Part of a small language model's weights.
Size: 11 layers, width 160, 2 heads of 64, MLP 640 GELU, vocabulary 8192, 5.78M parameters.
Architecture: RMSNorm before each block, untied embeddings.
Training: a variant of SOAP for these matrices, 188M tokens.
Each number is 128 + 32 x the weight over its row's rms, rounded and kept within 0 to 255. Layers, rows and columns count from 0. The size above them is the row's rms in percent of the matrix's.

# layer 2 MLP up, 640x160, rms 0.259, rows 142-163, columns 0-159
size [ 87 102 100  96  93 104 105  90 109 107 104  98 111  90  89 102  99  94  92  90 101 101]
[[106  98 126 122 126 137 149 118 141 130 132 117  75 119 118 141 186 121 156 135 164 127 142 135 123  91  81 149  98 116 103 161 134 175  21 124  67 112 108 142 132  88  50 149 150 102 130 134  93 120 130 133 118 135 109 166 157 101 109 144 134 150 108  79 188  86 123 177 107 162 121 139 120 123 125 121 136 121 231 159 144 142 146 101  65 193 135 173  96  78 110 129 106  97 211 141 111  98 164 137 151 137 129 101 152  83 175 195 140  63 150 118 149 140 113 125  94  88 178 134 199  87  79  86 163 166 127 142 103 109 155 139 135 135 145 125 131 166 141 117 137 116 143  90 161 150  94  83 134 176 155 175 180 114 171 135 132  82 173 150]
 [ 44  50 164  81 136 171 152  55 107 218  82  68 104 132  45 202 180 139 138  97 187 131  91 123 160  82 166  96 121 128 166 133 148 102 117 132 128 130 128  78 133  75 122 133 122 136 119 115  81 135 160 135  90  83  98 133 113 153 178 141  77 138 207 116 148 152 160 161 114 122 129 105 119 155 115 132 139 164 111 111 158  86 101  76 158  84 133  87 154  77 103 165 126 217 131 108  99 146 115 135 159  97 133 116 170 162 125  78  99 107  81 159 119 128 141 127 117 123 132 118 119 139 149 146 112 160 112 147 166 143 128 120 117 124 124 126 108 183  62 126 144 137 170 118  91 118 108 128 186 129 116 161 133 111 148 135 150  91 116 127]
 [168 163  68 104 158 116 129  83 152  85 118 188 121 117  98 117 128 137 125  97 106 146 116 133 143 123 115  82  51 130 102 123 135 101  86 108  77  84 160  69  70 129 102 145 176 129 179 132 146 135 158 173 126 187 180 112 131 109 119 183 114  83  87 160 124 126  82  96 204 153 176  75 138 135  97 167 109 135 186 134 112 122 106  93  96 170  84  96  81 141  96 146 175 138 136 127 126 152 152 152 149 174 120  88 147 180 138 111 128 146 136 155 107 147 106 191 141  77 125 172 159 113 112 134 146 123 144 142  73  70 137 121 134 109 120 124 160 147 159 183 139  96 120 135 159  41  87 144  69 168 163 164 113  96 138 122 152  67 139 101]
 [105  97 170 118 116  90 100 146 129 131  95 115 141 122 154 149 166 168 107  96 134 120  82 134 139 119 123 122 152 139 149 134 145 140 106 132  66 124 140 108 127 106  94  48 139 137 136 177 140 107 142 113 132  67 148 155 112  60 139 135 136 111 124  91 127 173  98 167 148  96 217 118 152 197 177 123 184 123 118 181 162 141 135 171 188 160 165 106  99  63 128 172 172  94 141 169 115 163 108 168 135 105 154  84  84 144 151 172 149 131 170 140  87 140 137 103 122 135 172  88 166 121 142 209 106 103  61  71  98  89 111 162 100 102  48  67 115  99 150 142 177 158  95  96 127 136  79 161 147 129 141 111 154 123  89 144  88 122  94 136]
 [158 118 142  73 124 103  79 162 156 162 149 155 138 176 115 130 128 136 155 103 101 152 161 124  60 122 137 114 158  87  93  87 132 164  99  69 115 105 101 140 126 184 163 192  87  96 101 131  92 141  49 123 115 150  74 197 138 134 111 193 152 111  63 152 142 102 111 129  70 125 147 146  95 140 147 206 156 158  87 120  65  86  89 130 124 143  92  81 113 119 106 144 126 138 141 110  93 105 151 145 107 131 114 118 170 107 140 175  72 103  89  55 156 108 117 130 131 115 148 163 119  97  94  51  81 145  98  67  80 164 163 131 116 126 117  95 153 108 146 133  95 174 146 127 142 110 131 181  89 136 134 167 137 136  80 138 160 125  77 109]
 [126 169 160 130 136 111 111 181  93 125 184 100 135 114 198 171  88  37 101 146 173 145 103 175 155 192  98 126 108 100 137 116 145 179 110  55 126 103 159 139 133 141 153 138 186 166 119 142 125 145  92 210 142  83  99 134 121 138 151 146 100  98 147 151 181 159  97 118 100 143 174 101 127  82 137 169 104 171 117 103 155  97 148 116 141 129 120  86 141 179 167 113 120 125  88 112 174 115 183 140 137 145 169  95 125 125  94 130 124 142 113 146  67 113  81 176 154 107 103 109 110 135 170 193 145 118 119 154 131 139 200 160 147 206 163 154  88 102 175 144 141 142 107 114 100 131 118 120 128 170 157 122 123  77 139  66 136  75 162 163]
 [116 121  48 104 144 141 123 165  97 164 149 106 120 148  73 122  90 152 151  60 195 111  98 125 173 140 152 158  99 165 139 112 149 131 131 111  92 143  68  57  96  97 145  70 125 102 152 142 118 149 103 159 135 144 141  80 134  86 110 108  77 152  89  59  95 151 120 202  90  72 115 106 163 113 126 122  79 134 101 143 177 132 159 145 135 128 205 114  72 126 129 206 129 150 114 149 138 153 112 121 121 158 176 134 113  81  86 142 144 130 112 129 151 181 135  37 175 112 110 147 146  62 127 132 103 155 115 168 110 131 168 111  90 151 139 162 128 129 150 162 128 135 135 137 100 105 149 128 206 138  68 110 102  65 142 109 146 121 128 128]
 [178 118 160 138 164 105 135 162 128 142 157  86 111 139 179 137 139  65 106 136 105 198  84 174 125 186  90  96  70 152 129 127  99  86  93  69 162 169 116 200 132 112 126  88 120 148 133 170 127 121 161 141 134 137 192 132 128 112 117  47 109 127 177 111  66 172 155 177 132 156 112 122 116  56 154 135  79  95  77  70 143 126  81  42 139 123 167 125 139 112 171 111 122 138  77 120  74 182 144 130 125 117 114 130 161 160 117 112  87 104 103 130 152 132  99 123 183 125 160  74  81 122 148 113 119 162 130 123 137 141 118 117 105 115 181 121 120  83 154 102 138 138 128  52 136 178 130  94 120 118 112 170 148 154  87 124 135 151 120 182]
 [114 118 164  87 156 140 145 183 160 168  99 164 130 134 112 132 135 101 132  78 120  95  81 171  96 148 128 169 120 129 109 178 102 138 168  92  95 144 198 132 134 163 142 112  89 188 141 116 154 117 142 102 122  99 163  91 118  93  58 103 115 143 203 115 120 127 183 101 153 139 100  91 119 118 158 117 135 131 192  98 112 163 172 123 164 158 108 122 158 139 102  88 104 135 118 105  90 163 131 198 110  91 141 136 117 148 135 178 168 125 154 107  66 146 133 159 148 119  41 142 123 143 123  47  82 143 200 142 151 151 156 121 175 142 147 140  91 157 131 134 124  93 197 120 107 200  99  88 123  90  94 107 159 175 105 145 169 127 108  64]
 [129 111 227 107 102 129 112 189 134 158  85 174 112 115 118 173 129 109  85  99 145 147 136  95 126  93 160  35 123 140  56 155 158 131  69 145 148 140 106 122 128 107 169 136 113  71  97 144  56 133 146 157 149 139 188 151  99 171  82 131 100 129 166 157 129 150 160 100 122 131 132 124 121 111 121 138 127 101 119 169 102 147 157 191 135  61 126 177 110 139 103 131 168  90 120 161 121 187  69 114 116 183 121 107 159 157 131 126 133 111  94  92 142 127 147  76 147  86 122 198 162 192 121 143 118  88  60 109 154  73  77 125 102 134 123 145 117 180 114 146  95 118 130 127 141 184  98 101  60 125 109 137  84 145  87 127 122 147 122 122]
 [103 126 202 141 125 142 110  89 129 158 136 137 140 130 107 155 149 214  88 135 180 111 140  99 157  88 140 171 187 188 143 141 114 160 142 175 148 115 127 196 125 122  89  68 114 129 170  94 115 169 160 105  69 158  60 111 102 153 120 151 136 151 101 111 104  63  62 108 116 111 124 175  89 111 132 145 121 154 160 151 123 148 155 138  90 108  97 114 147 103 111 134 133  76 126 113 129 128 116 161 125 174 114 133 104 131 145 142 126 109 106 201 173  61 109 134  83 143  72 155  91 113 133 111 115 172 155 165 174  91 185  81 158 178 126 142  89 122 119  92 106 168 173  90 116 140 135  99  68 165 123 165 118 188 171 152 160 130  90  85]
 [118  89 139  95 173 125 111 150 116 123 142 245 155 137  92 160 144 126 192 150 147 131 121  90 126 163 152 131 191 108 131 174 104 147 158 200  98 197 103 127  88 143 140 123 162 148 164 128 140 168 122 127  95  96 145  99 127 130 121 101 198 123 119 152 106 129 216 137 174  78 173 140 136 134 125 129 199 126 180  96 131 118  84 105 109 127 163 124  88 104 117 151 103 190 138 183 167 138 121  87 101 126 119 210 140 149 137 113  80 130 129  85 132 110 135  75 142 122  56 117 129 128 149  97 161 118 103 138 158 126 158 110 101 151  72 153 126 131 113 140 141 134 153 139  75 141 123  85 105  91 120 130 141 155 190 109 129  42 113 172]
 [171  86 109 112 116 121  94 134 116 162 162 123 151  87 137  75 100  78 137 155 124  44 117 148 120 147 101 122 121  69 154 108 136 170  83 126 140 149 120 144 169 113 125 118  90 130 138 145 144 172 103 168 143 156  93 197 105 103 106 109 183 135 121 165 149 110 122 148 145 103  87  78  93 176 112 127 140 142  79 111 177 193 163 139 124  95  99 205  71 107 140  82 161 112  89  99 147 119 114 152 158 176 105  84  67 102 157 151 133  62  96 110  85 158  77 124 115 102  66 104  38 117 144  80 127 175 130 128 106 123 169 116  51 154 139 148 124 156 110 154 127 147 131 113 113 144 163 146 107 142  88 133 214 114 117 127 133 104 104  96]
 [ 91 145  97 112 142 115  64 120 104  91  94 142 111 147  87 140 104 142 127 100  99 141 133  59 205  85 127 162  92 175 122  90 100 139 159 157 110 101 135 100 107 122 116 168  95 142 175 138 142  83 148 131 173 105 175 119 138 172 162 128 147 128 132 140  95 157 150 129 107 198 146 205 121 131 136 165 152  78 163  78 150 160  70  90 151 129 108 120 155 131 115 181 109 168 119  88 180 129 104 140  98 116  88 128 149 160 149 109  81 129 127 165 132 170  88 150 138 111 131 117  78  92 188 114  97 122 137 131 125 133 124 129 201  60 131 141 128 174 117 150 142  40  96  95 166 146 118 124  73 129 118  96  82  96 197  94 108 166  97  57]
 [134 150 144  87 165 173 153 103  66  89  99 102  98  99  92 140 157 173 162 159 107 158 103 122 145 144 190  94 141 159  99 144  78 110 144 126 114 107 131 104 145 157 150 100 141 128 127 141 147 126  76  83 112 148 183 126  68 148  86 182 113 105 165  67  78  95 134  60 103 139 106 195 129 117  87 174 117  88 143 107 135 122 160  93  63 122  77 177  76 130 143  83 143 141 176 167 132 116  96  77 131 106 142 139 125 136  67  96 180  76 143  97 129 121 106 162 132 104 160 135 126 132  90  83 193 116 140  97 146 136  90 160 139 109 106  47 188 136 130 142 148  99 161  84 164 158 156 139  92  99  84  98 147 112  85 111 152 128 148 169]
 [145 115 100 144 123 116 103  87  73 113 143 166  61 165  96  73 203 142 121  86 109 184 104 157 174  85 206 104 121 211 146 150  95 117 155 137 187  68 113 165 127 108 145 115 160 139 122  99 141 155 150 136 145 131 153 177  95 109 126 126 137 144 163 118 101 108 105  93 137 127 173  87 132 141 107 144 122 111 142 106 136 108 139  86 167 150 126 146 103 194 178 178 143 152 110 109 104 113 131 131 115 140 108  86 103 136 138 162 157 138 110 142  96  33 151 148 110 129 133 113 172 135  98 171 114 208 127  76 151 135 145  46 142 161  82  97 124  99 130 127 126 131 191 199 160  99 106 164 125  78  75 128 127 123 176 166 129 120 118  93]
 [ 90 151 152 112 173 163  74 138 119 160 153 101 118 136 123  77 119 140 120  96 155 119 167 117 132 121 145 118  88 139 125 109 111 135 149 118 166  97 173 191  75 120  96 192 116 136 147 134  96 127 146 136 107 117 158 172 127 123 191 127 137 164 147 124 139 101 127 172 124 151 122 119 101 110 140 137  94 190 195 117  57 145 137  96 129  62 124  87 133 191 107 160 110 142 166 138 179 123  55  64 126 132 152 161 184  86 106 161 169 123  57 124  44 101 145 133  65 120 140 107 121 209 117 120  97 180 176  90 144 127 145  96 114 151 176 120 113 109 118 138 136 121 108 133 179 153  83 177 127 127 153 122 151 175 115 169 145 138  89  54]
 [110 106 127 133 172 134 125  67 104 143 122 145  78 138  78  72  94 121 184 126  93  46 137 104 143 150 104  97 129 154 109  70 107 118 100 135 116  74 128 176  77 129 143 134 119 136 120 175 119  75 108 147 124 114 130  93 138 151 119  71 167  99  89 132 161 153 121 145 147 138 210 152 101 146 183 132 153 100  95 135 121 117 111 150 160 125 112 142 145 135 143 134  81 127 126 171 182 114  32 128 154 131 153  85 113  98 203  79 133 118 106  41 133 124  85  83 122  98 148 114  92 165 108 100  97 138 119 146  89 136 132 143 108 135  86 153 124 126 123 167 132  62  92 121 137 112  58  68 161 182 151 115  96  96 187 126  61 135 109 124]
 [153 153 119 129 174 186 152 123 115 158 146 163 105 182 124 163  95 114 142 142 132 128  76 122 198 156 100 127 137  71  70  70 125 137 131 153 176  81  90  86 129 110  73 158 100 150 134 127 192 138 159 197  93  88 134 128 129 144 134 143 112  92 147 121 118  65 145 111 146  94 159 133 116 101 146 125 131  99 201 129 137 113  97 158  84 173 203 192 126  85 119 156 146 108 135 112 115 119 104 187 126  97 111 120 141 158 152 159 126 143 154 120 177 132  71 100 124 173 152 196 109  76 121 160 112 135 125 150 150  97  93  58 125 110  53 146  64 122 120 168 114 138 103 149 151 114 108 147  89  60  97 151 171 117  93 128 126 164  94 163]
 [119 111 113 114 178 129 128 157 104 140 125 155 139 178 136  81 179 117  86  83 117 111  84 145  74 149 135 123 113 140 150 161  87  88  89 135  26 134 127 141  88 181 130 154 107 130 172 145 131 154  88 107  95 160 149 157 103 160 136 146  84  97 208 114 102 104 128 167 142 133  94 165 103 118 135 123 154 166 175 142 159 124 149  99 122 175  84 179 135 105 158 103 114 133 157  82  88 222  99 134 136 178 169 133 186 187 112 172  55  85 104  99  70 137 168  98 177 109 119 104 150 136 117  99 147 154 159  86 169 141 123  69 100 148 174 163 143 138 135 137 105 134 147 108 141 135 151 152  86 118 111 131 132  42 166 126 134 118 156 130]
 [116 153 125 170 142 133 143 183 123  86 121 114 171  93 159 133 113 118 158 158 115  93 109  84 178 154 173 138 153 139  96 113  96 150 137 134  72 112 121 164 126 138 130 162 119 147 103 168 217 115  62  77 159 110 141  68 120  71 123 139 193 122  83 134 135 115 107 125 137 100 170 106  86 153 121 146 193  77 106 176 117 116 154 110 127 175 148 148 167 172 151 144 146 102 206  55  97 105 134 179 121 165 158 156  58  91 110 110 119  87 154 135 139  87 132 176 163 130 112 139 175 137  79  67 121 170 105 147  79 116  76 163 121 118  72 145 117 147 102  98 104  82 161 102 135 148  94 122  91 122 101 110 155 132 147 104 110 106  63 143]
 [119 153 219 133 127 113 200  96 121 185  74 121 115 160 194 132  73 106 144 106 122 136 120 121 107 119 126 123 156 120 121 152 190 103  91 118 149 141  90  89 127 123 108  70 138 140 107  96 107 175  59  96  99  93 165 163 167 137 111 119 106 146  73 117 144 129 169 142 178 104  96 125  87 165 133 186 127 193 108 197 134 145 127  91 107 130 144 130  83  96  72 122 152 133 161 109 122 147 131 136 130  81  86 150 130 121 103 138 177 118 156 104 173 133 108 133 107 176  72 126 121 111 162 170 136 128 129 145 106 172 143 114 102  74 103 110 170  84 174 147 131 145 144 173 203 195 134 113 157 103 130 147 112 123 101  70 154 147 215 151]]
# layer 2 MLP down (transposed), 640x160, rms 0.218, rows 142-162, columns 0-159
size [ 91  92  96  91  99  88 100  87 112 101  99 103  99  95 101  76 102  95  84  86 111]
[[157  94  96 108  95 118 146 125 142 116 160 165 143 129 130  84 161 150 160 157 124 108 129 192 145 114  74 171 107  65 166 157 117 191  94 148  49 120 193 166  93  99 167  92 190 114 143 158  62 140  88 144  83  99 128 117 159 100  89 172  91  82  96 194 106  87 112 177 139 147  86 139 137 159 132  93  79  76  83 125 130 120 105 137 106  97 122 141 156 179 127  95 123 118 118  83 146 112  82 124 120 110 123 150 140  81  69 123 137 159 160 176 146 230  95 143 157 160 120 171 133  92 147 114 153 151 145 119  91 146 119 118  93 108 138 150 118 109 137 111 135 122 159 100 153 126 142 106  87  40  84 139 161 124  93 149 145 134 100 157]
 [138 146 141 140  97 108  80 202 124  46 180 173 188 141 192 163 148 133 174 184 143 110 167 100  77 167  55 183 177 134 117 162 137 125 135 122 124 113 144 130 144 110 125 129 175 120 146 128 132  97 126 174 173 125 148  67 124 129 101  82 113 137 127  99 170 121  92  91  99 156 136 139 118 140  81 172 135 134  46  97 140 147 132 120 107 180  96 123  99  82 106  86  84  89  67 129  94 103 134 139 102 158 119 127  89  69 142 116 141 161 189 114 138 126 114 133 109 107 160 127 101 138 127 132 118 105 174 125 121 135 120 123 130 129 114 111  97  32 154  85 111 149 114 131 157 152  92 137 107 140  91 109  78 135  88 179  42 131 179 127]
 [ 86  77  77  39 156 115 136 165 154 103 144 106  70 128 187 160 128 121 101 144 164 164 102  93 129 129 123 183 165 109  78 102 197 133  20 140  95 129 137 139 130 144  92 188 107  68 126 144 109 175  89 118  93 140 126 138  98 102 134 128 126 155 153 121 112 143 175 155  96 168 173 189 124 137 160 119 170 167 120 119  99 149 145 131 150 103 159 169 162 148 130 113 151 122 119  89 141 102 133 115 104  83 156 186  82 103 148 153 117 146 119 184 185 117 116  83 175 141 179 116 106 109 158 136 114 110 111 134 134 163 127 114 114 111 143 180 135  61 139 138  85 146 182  94 160 112 103 151 123 158 183 139 127 104 162 180 165  93  95  79]
 [113 131 150 117  85 147  95 142 111  92 108 139 134 137  92 121  90  69 159 187 152 150 163 139 113 144 125 101 186 138 155 160  92 157 149  98 199 157 146  82 148 151 162 167 128 161 157 145 107 125  57 146  57 171 147 134  79 147 135 198 163 166 144 123 116  54 140 179 106 129 136 165  68  79  91 166  95 117 156 122 135  96 130  73 132 138  50 175 128 134 130 111 112 125 134 116 120 130  97  77 119 180 143 133 124 167 171  93  86 111  69 151 150 128 116 170 140 138 112 162 104 193 119  95 119 123 147 139 119 145 151  66 163 131 134 181  99 127  68 103 105 107 119  55 101 122  89 143 148 144  99 148  60  79 136 155 139 140 149 157]
 [140  94  92  96 102 116 167 155  75 142 124 111  75 186  94 136 166 121 103 151 107 155 109 127 170 111 136 171  97  54 143 142  92 140  80 176 113 137 151 103 153  82 146 119 181 116 116 107 128  86 142 116 186 108 140 107 118 101 134  99 135  87 147 109 160 168 108 106 113  98 117 189 117  75 156 112  88 137 118 116 144 170 117 162 147 145 148 114 111 124  98 150 167 113 135 139 114 170  97 162 108 169 141 191 139  83 116 160  89 160 187 128  89  84 175 133 142 120 199 174 152  52 118 135 106 132  93 168 136 128 157 135 173  97 134 157 182 120 111  48 107 199  89  79 142  87 160 172 159 152 158 174 103 171 155 160 112 162  77 137]
 [139 151 122 168  73 173 123  85 141 167 117 108  94 138 123  92 138 180 124 136  75  98 109 119  94 153 160 142  96 142 114  75  97 121 127 165 159  91 157 132 214 160  87 156 147  76 122 154 134 170 178 106 156 175 135 129  80 110 169  95 157 158 115 126 121 147 132 173 140  85 109 106 119 186 174 115 155  94 113 130 133 146 116 105 135 189 119 117  78 138 101  64 211 113 116  75  96 137  63 103 147 112 117 146 194 112  87 131 130 130 105 159 168 140 166 113 129 131 158 121  92 168  94  31  74 159 159  62 157 109 106 152  74  93 118  95  93 113 130 101 177 184 113 127 100 132 132 133 131 129 137 166 153 175 134 121 124 174 129 131]
 [106  69 186 148 204 101 121 149 128 149 154 100 143 128  92  83 155 103  87 113 146 176 142 137 127 137  82 100 104 140 193 123  93 130  95 172 106 148 173 147 148 159 136 185 145 124 119  95 159 150 113 143 170 200 111 120  86  88 154  58 173 143 106 141 134 166 119 108 140  85 122  94 136 116 111 136 120 168 100 139 117 135 108 145 138  98 120 156 188 143  62 108 149 117  75 129 167 176 154  62 152 115 128 142 114 186 134  93 115 134 128  69 104 127 134 106 161 128  79 122 102 134 180  80 150 131 149 115 191 173 129  93 148 140 177 161  63 114 148 117 104 126 194 159 190  79  87 147 128 115 133 112 120  97  89 129  43 142 155 152]
 [124  75 118  99 135 103 193 165 126  97 118  99 149 124 115 162 175 163 117  88 110 124 113 119 102 105 182 114 170 113 118  66 154 172 138 122 103 114 141 175  67 127 122 161 105 150 145 106 130 117 111 140 126 114 168 147 125 145  49 168 158 162  65 140 191 119 136 140 164 116 166 126  60  90 128 161 175 151 119 189  73  99 164 137 121 109 129 100  78 162  78 138 116  90  81 120 111 106  85 109 136 122 101 114  71 128 151 163 187 127  83 120 145  92 179 146 136 167 164 112 153 163 112 118 125  90 125 143  67 113 219 103 125 192 114 125  88  48 125 143 146 200 138 141 102 139 148 106 111 124 119 130 150  67 133 140 100 121  85 155]
 [151 136 178 123 139 156 173 117 144 192  81 179 192 123 137 101  88 149 129 105 130 127  75 141 130 178 188 143 167 155  87 137 137  69 140 124 134  86 157 125 107 158 130 193 175  95 108  94 103 137 122 101 134 158 143 131 161 105 145  83 135 140  92 190  40  90 162 133 118  81 153 169 182 108 136 157  85  97 125 117 120 160 122 159 166 111 130 120  82  82 119 150 199 131 110 125 142 108  88 142 123 155 156 153 110  85  84 129  89 135 107 132 173 163 113 125 130 123  60 137  87 127 168  72 121 118 100 183 139 107 121 114 189 155 171 164 123 153 150 148 177 135 190 135 123 219 194  97 151 144 101 140 111 148 137 116 160 116 150 127]
 [146 157  41 131  91 150 122 128 143 225 158  89 120 146 167  75 109 153 134 170 133 153  52  98  71 103  97 136 135  60 128 158 123 148 140 128 140 136  81 122 160 149 184 130 133  79 136 132 155 109 115  99 102 136 108 133 129  75 182  54 133 172 117 101  80 119  91 130 159 174 118 187 140 152 108  80 125 153 122 127 146 132  85 142 155 124 124 128 120  48 160 145 166 140 154 134 112 132 173 153 141 160 138 143 111 115  86 119  88 117 116  82 120 144 116 161  96 157 118 118 119 162  92 172 112 140 147 179 148 100 150 140 108 159  85 100 139 142  54 127 134 130 114  55 166 115 133 142 202  87 145 133 126 206 143  77 106 109 174 151]
 [157 110 163  77 212 163 133 174 196  68 117  95  92 131 115 113 107  74  94 115 126 139 139 129 146 127 101  76  91 175  90 138 148 151 162  99 157  81 133 185 116  50 142 189 107 152  77 121 174 117  72 104 115 118 142 161 107 131 103 164 157 115 149 126  82 134  81  93 115 150 160 122 144 135 145  86 126 119 136 105 136 165 104 140  64  89 131 120 143 123 111 221 117 168 141 154 194 126 144 145 174 136 150  91 168 195 134 202 114 138  89 146 119 107 157  96 119 125  95 118 105 166  88 126 185  81 108 102 147 100 129 122 130  92 137 124 107  94 151 134 144 171 107 123 132 122 154 162 165 154 133  84  97 134 110 135 138 153 214 125]
 [101 138 147 141  35 134 126 167 119 107 107  99  72 116 100 129  89 122 135 142  62 149 114 156 138 129 161  81 106 103 100 117 149 117 108 105 164 192 152 190 143 109 140 164 126  93 119 108 105 180 126 131 149 180  84 105 166  98 146  84 128 148 138 169 117  87 137 148 187 154  80 117 125 140 168 110 104  90 137 159 167  84 189 148 125 126 118  84 151 162 131 131 106  96 174 120 108 206 117 102 195 103 166 102 120 123 175 152 171 130  82 142 119  73 113 131  59  87  85 146 135 176  55 128 180  53 148 173 149 127 125 155 141  59 165  54 126 114 159  93 153 111 156 131 144 148 126 159 134 150 139 119 124 112 118 162 127 140 153 116]
 [183 106 168 161 169 199  86 156 133 118 116  95 161 120 143 128 142  99 131 171  75 138 161 127 101 106  64 128 112 100 112 111 108 135 125 102 188 144 121  60 130 100 121  97 232 138 127 150 119 170 110 149 132 189 140 115 179  88 106 111 143 154 107 124 136 111  99 130 128 154  67 117 150 120 132  99  67 148  87 132 181 194 114 138 148 131 123  91 138 147 171 142  75  85  87 171  93 170 173 155 109 128 152 154 152 150 121 151 108 147 136 140 186 143  86  87 102 103 127 192 200 126  99  98 118 156 112 168 138  83  80  70 105  73 119 114 131 152 102 147 182 130 100  81  86 139 112 123 135 143 121 139 109 176 105 121 163 162 142  68]
 [164 157 135 139 124 188  99 147 112 124 124 178  67 113  90 110 128 139 113  81 131 195 216 103 109 155  77 102 173  62 165 129 112 116  58 111 128 102  93 114 139 129 155 140 122 147 166 183  97 109 108 106 161 112  98 100 141 135 117 106  78  85 127 152 128 161 158  80 141 156 163 106 125 135 110 185  76 114  96 134  94 149  99  59 182 136 123 140 167 162  97 168  98 134 124 140 155 123  79  74 105  95 156 135 111 114 104 152 132 124 101 121 177 104 129  94 111 113  93 181 182  87 171 155 130 150 210 133 147 188 172 116 160 127 126 104 126 170 112  70 128 129  61 167 115 148 112 143 105 137 192 137 101 179 144  88 140 116 108 139]
 [184 169 114 105 125 144 115 108 121 130  96 116 123  94 112  91 126 129 122 128 148 139 180 146 122 152  78 196 100 178 122 105 149 194  90 131 152 123 155 226 132 183 165 135  98 151  80  96 126 156  87 108 169  89 125 187 154 113 171 154 147 104  96  89 105  78 123  69 199 125 138  91 161 105 153  61  67 147 117  95 133 121 159 208  76 160 111 136 141 141 156 159 106  68 152 141 133 137 145  93 147 109 139  67  92 155 180 147 126 124 148 145  90 178 132 134 106  70 145 124 182 177  94 150 152 158 106 156  98  78 165 132  80 110  79 103 164 167 126 108 155 157 158 132 154 138 114 120 156 157 167 115 121 116 124 154 136 121 147 120]
 [149 151 113 141  87 137 107 160 196 129 114 106 181 144 122 141  74  88 163 171 101 104 144 139  96  98  83 156 143 161 114 123 128 128  85 105 137 186  81 146 109 120 115 131 169  94 153 148 110 122  59 132 116 140 163  69 103 137 120  53 140  99 135 124 131 135 110 124  90 122 125  69 145 176 133 120 117  91  91  90 131 165 163 146 102  81 136 122 127 153 113 103 133 127 150 175  61 158 130  15 118 110 136 130 137  95  69 110 174 180 140 176 176 138 155 138 113 140 191 224  76 109  99 109 151  75 137  92 123 107 117 149  91  43 103 157 125  99 132 159 148 158  99 110  74 150 135 145 112 189 126 126 143 117 124 145 108 163 128 125]
 [133 142 106 160  83 118 161 116 127 147 120 128 109 221 119 155 155 125 155 166  95 146 154 191  51 150 157  73 122  90 124  99 164 129  71 110 135 168 101 163 109 154 207 174 119 116 118 172 131 157 124 179 121 103  78  97  34  58 109 124 174 151 121  98 169  86 133  98  98 111 124  99 137 158 145 140 151 112 160  61 172 121 130 115 113 144 151 120 110 145  67  90  74 129 114  93 185 121 151 141  95 187 125 170 112 103 157 135 151 129 147 178 166 104  80 182 111 133 134 176 154 145 125 105 134 133 171 124  79 136 126 140  97 131 170 146 157  79  94 181 160 125 157 122 179  99 120 123 126 129 132 123 164  79 100 131 107 110 163 106]
 [ 62 149 185  93 147 157 129 109 120  51 133  78 122 129 111 199 124 136 140 161 117 140 125 140  72 130  73  88  67 115 119 122 128  61 128  70 100 132 171 159 168 126 123 163  85  99 131 166  67 114 173 124 146 131  75 120  99 106 115 211 146 127 117 138  95  92 100 153  94 194 171 119 104 115  98 181 117  89 159 133 172 128 137 178 142 119 154 198 122 181 166  98  78  88  98 145 151 103 151 110 133 152 112 125  79 156 104 129 141 182  92 185 168 153 201 142 145 154  72 130 102 146 135 117 115 110 181 117 118 150 122 150  98 113 108 139 154 135 116 139 120  80  97 141 109 150 142 132 159  52 155 139 139 147  98  99 141 114 105 134]
 [123 143 140 142 134 111 155  93 139 137 113  79 192 110 138 135  88 123 146  98 185  77 109 105  82 111 147 138 131 131 156 132 164  93 104 115  92 124 140 117 144 121  94 114 181  66 170 166 129 110 111  89 141 149 135  92  54 117 117 126 187 115 164 172 112 129 111  92 121 145 105 108 117 175 136 112 105  89 101 155 185 112 154 113 115  89  80 104 133 124 140 109 118 175  45 166 136  83 149  72 126 181 160 116 143 111  75 116  56 137 140 153  97 161 155 130 156 152 194  93 113 125 201  82 127 175  69  77  88 116 148 156  82 123 121  99 191  90 119 181 173 162 155 155 127 166 149  68 151 106 135 111  88 145 102  98 159 142 103 170]
 [107 144 162 143  87 142  93 128  83 139 131 122 134 123 139 143 126 145 178 162 128 129 102 102 145 150 170 119 141  93 116  64 144 170 141  98 171 138 165  76 145  94  59 147  92 120 122 163 129 164 158 168 139  62  71  77  99  96 145 121  88 139 186 142 189 164  88 135 167 173 176  86 160 151 130 164  86 116 102 143  88 121  60  71 115  90 143 165 122 138 121 179  85 100 152 128 113  85 113 104 171  93 174  96 127  61 101 106 100 189 101 163 144 131 147 133 108 157 106 165 148  94 192 163 111 113 104 106  81 110 103 177 126  80 106 109 113 148 118 127 104  97 128 139  71 143  75 172 196 115 148  99 120 169 173 152 119 124 141 100]
 [139 154 108 138  53 118 164 133  76 112 157 152  70 119 143 152 119  75 166  79 139  40 119 122 139 139 103 142 184 104 150 190 161 137 159  88 116  73 109 134 125 181 182 122 217 134  87  91 158 108  94  91 152 114 172 111 120 118 113 165 106 132  92 145 146 135  99  78 105  78 167 135 134 122 123 118 158  79 106 136 154 132 124  92 125 163 169 229 119 127 149  86 185 104 185 103 150 123 161 130 122 141 177 127 106 120 159 142 102  99 153  83 147 124 157 137 104  88 178 179 167 152  87 161 131 134 117 140 117 166  86 107 127 111  76 102 138 138 154 133 113 128 115 111  98 162  75 112 121  67 136 108 149 178 152 120 150 116 171 180]]